{
  "d_model": 160,
  "n_kv_head": 2,
  "head_dim": 64,
  "norm_place": "pre",
  "attn_scale": 0.125,
  "parallel_block": false,
  "init": "normal",
  "init_std_qkv": 0.0158,
  "init_std_o": 0.0031,
  "lr": 0.00834,
  "beta1": 0.95,
  "beta2": 0.98,
  "weight_decay": 0.033,
  "train_tokens": 139300000
}
Each number is 500 + 25 x the weight over its row's rms, rounded and kept within 0 to 999. Layers, rows and columns count from 0. Numbers have three digits each. The size before them is the row's rms in percent of the matrix's.

# up: layer 10 MLP up, 256x160, rms 0.24, rows 29-34, columns 0-159
# down: layer 10 MLP down (transposed), 256x160, rms 0.225, rows 29-34, columns 0-159
# gate: layer 10 MLP gate, 256x160, rms 0.224, rows 30-34, columns 0-159
up29 106:501523500465541504511517545485525527493507499466499510496480460463503500484493470529482507509491480508503480466496467486485502525531517529488444518472483528507480475506512504572483454521501484491507409482475490498487514494465488525514539524508477547473505479526521536508500518507525497528498493518505529516473505480467528495462446523496494511529489492526483483508449517466476520525515453499477457502504542543539553527525479508514485469512555507540517483502522524491486514515528512
down29 105:472482542519500501541464519496516482491483482503548459518485521445490493453501495504502515513513482487511590507469501525490499527486484511514494504521488530465488502559546515554535514480460486562523444491547485514490478493479487447506491470502533535500502491477549514493526506502483518491523474497514460511500500489515504527489470508501511524508508513492524505486475512500520539486541471485495514499573475535520484501517473485508489495472488485511533515487465469531460523494470516
gate30 091:496490473550513471489479500507516475471500475502488485492511446471516474466546453488512484489511505460475504488508471491495517522453478502521473482449480533470534465534472510510490554449545462506499505494511424503489509518533469496536511497512486485515533532463524518472487540489473503532477489495506535521510490512509536538482479523536462472517561447467480482510524486491493492476509463506517488549466507501503457496491494516488523499499512511487496507514464505463473506531499511
up30 088:506544436475469454459499482490486481504494481501492471532486489521458505456526516479473494516498486485513545494484528586520463453491474489478515496484503481476496468480447529512480464532510484526530499520526505522501483498528469503513475557503491538526538512499498522462454488483526519494512540535489497508514476507535509472473501514517521513551486480493506524493525494520494519465467461527497467505509509475504527508507510534496504519487495518523495519494474482440493488499486565
down30 089:516475471560469490486475473482519466507511478534511470516506511525490519478497449501465502436499508501502517496530506485521524497446526484552481521515486493514472483470464546515520486524509518529471499518499479509501446465486469476530507456507513505481505494517508512515477482574517491500515519518491509491487508483457499503540462504459469478493487506511487513462515474513505497508500486521495508484449548497488439546468533470525523491487455497503505468470509490563544501508488474
gate31 098:543503509523473562479542503490496494543475511515478469453455528494514462504550493470489479451468479504538540476509461467472512465472514497521530522500484528515494471535496503479495479480432519479494472493504507494523527486503509496479518493478509448516505520504516501511497522518497483530544519506521497545504520545529531526458508522520516481514456481477482502487485498488443477470524499500522512552500492501511516466469464524492510518488527458503462484501483545487510513511555483
up31 098:503477506484520483471489502493497465487475526517523489531493467520514530514528530512501530457469527506509531473519509513490501491474475475516503523482507546498500478492503495539486467474469460480552483512496530488507493499515490458557485483498494452462525491515567484488535505478555502522489537546492484545501540492513493527474497550498505519456459510477499509462509533522481517462501516551524478463476479541498481507498491490478513493490497476473446470482489504532454467452523487
down31 103:493480460450514503527517547500512493555544514486483528504544526475508504536509520444480503500489495516556476481537552512490475514549470497497440518479481510481509504525507518497520494496498503479486499493533484489519500528565508497477457489476506471551513519526494480548470458513525479479522532478504479458500532538476525475501456516498534518501475505485485483521535521533509494476505505495491489527523494469526514482505518485522496499516491547509512475506419538517519494497483510
gate32 087:501495496533496541451474498479472535446516471486492509483452509470445494479485508494510487487477452514507517542546491480560502490526477522450533510514478497473503500518473491529535497477512478499519522529477547513534508505482528505464534534494545446492514482492493524513514514450501487459532470493470498496479495476530502518520488511502491464480527453474500482496485504516513506517509523545530515499470481495459498526505474534458520506530473500538460474528526479498534472513497544
up32 092:536498545490456514537493507440481505472536511448474519493468505509514506544555520486499457474509485480488478527489540468477509485467485502487461481508497512479532501515502470535525457464477509541493512487494509509478521510506540499463495466547568471506532510504504498554482461464473509521507482524497542455487523500493476546523487519510465471499531508534521527514483513508489483498492543525454480476502530518480493510472510496464512516485512476536483472506487470540489500508483508
down32 103:529485536503544525476490507492481492521504515489515456540459514542512506492514532464544498485525518465501546560499529491512516474517438521506460524458470476490528474509484465494511500440499503523533479516484519520522512519499525538461470493522527495506499469449499484523502506518507542519517479499541489474461473503509471539525498491468462488495526544477514531536485490514498508508497511473521497469521518478495501464460511462489478469498489489519479471554521512523473532545504486
gate33 098:508506499514477502537511491499525484526466470529480505490462505490494506527514528438503471529476510485485547471462480497451509498476516478528480500478546468468460529473489473488531502546540525492493478486463522486521496533519468490543490484487513505484486483504485498561475453514501504505451506498480489519503534459512537484529514508499516521517539462474521482493536493456503542501508509543519528440509490506515508512482507539496529473487503498486494520546526478478529501464469563
up33 101:504501522488518458496494488451531510511482535495504531510482453518524490536542493477501461455536499505502516472505469501475507512487474530512507547514490531499457531535513535499472522472494570470478474545474496464514521508475457510471481513520497484468564491495497461517510514535492509519508441499540476501466454505527497506484516465498515481506468512487464501494518524478548473518493444502481472515476510510532475498527494498558503479488507509498484535514510464522473471512525504
down33 100:500527468513515476456512484472503512488525511501503474496512504493508503519567550519487528483475512499470458529517487503519494518487486468508492473498486483531509512534499503477513499471471517466524517525506483485482553457467472523507511499474498517476517564463538511487474510552480488487534467547530522490563470470515540515513546486506548495510467524507526481515482545504502509484453513508473528488506492506442448530482501494492524468549472518525519497461492484525469496482509502
gate34 104:515494464471521543450543485494495479503488542511479509494523550558503557521492484518514497518496550531449473516469487530498474482488514460489521478493548531462482505462519494476501519488456459492487508508517518471513512482459479522513534486509499476462484532542486522511484501505536495473564531487539498458488524480474511521501490494498494497448531498487482485507496444511506522448497509495492549491545521506480475522497524531516538495482510487512495478517507500484457505527486493
up34 097:496493493524501524537535464484525532505483454510520510508532502466515535462499495493525483487510503512474496533484542464479496513506502519479473504500547532497504519467533520529488494490509502457532500522493500463495487550507505530520501466469525511501499527477491498473491478523508468565491455452498473486497487518525554460492525515463551501529492528470482516465498487471512453521522475515476534488496497506556494553505462536500476475469525516462515517479537489466516523479554501
down34 102:507521504495505505484484491524510478507504484533481536513490503474449492449533447509493508528491498507517445457520470546521507543479522496550506480517494501490533479517524495491480500513500468476479537472480490539487462518511492511530437496477553489519514487487470507515507529522512573498501508521545495510514509504503512486446530486525497496519490538516461504513472505508520509496477467529500495484494497515497477516520523476486546524509483467500540490530455451465477469451484564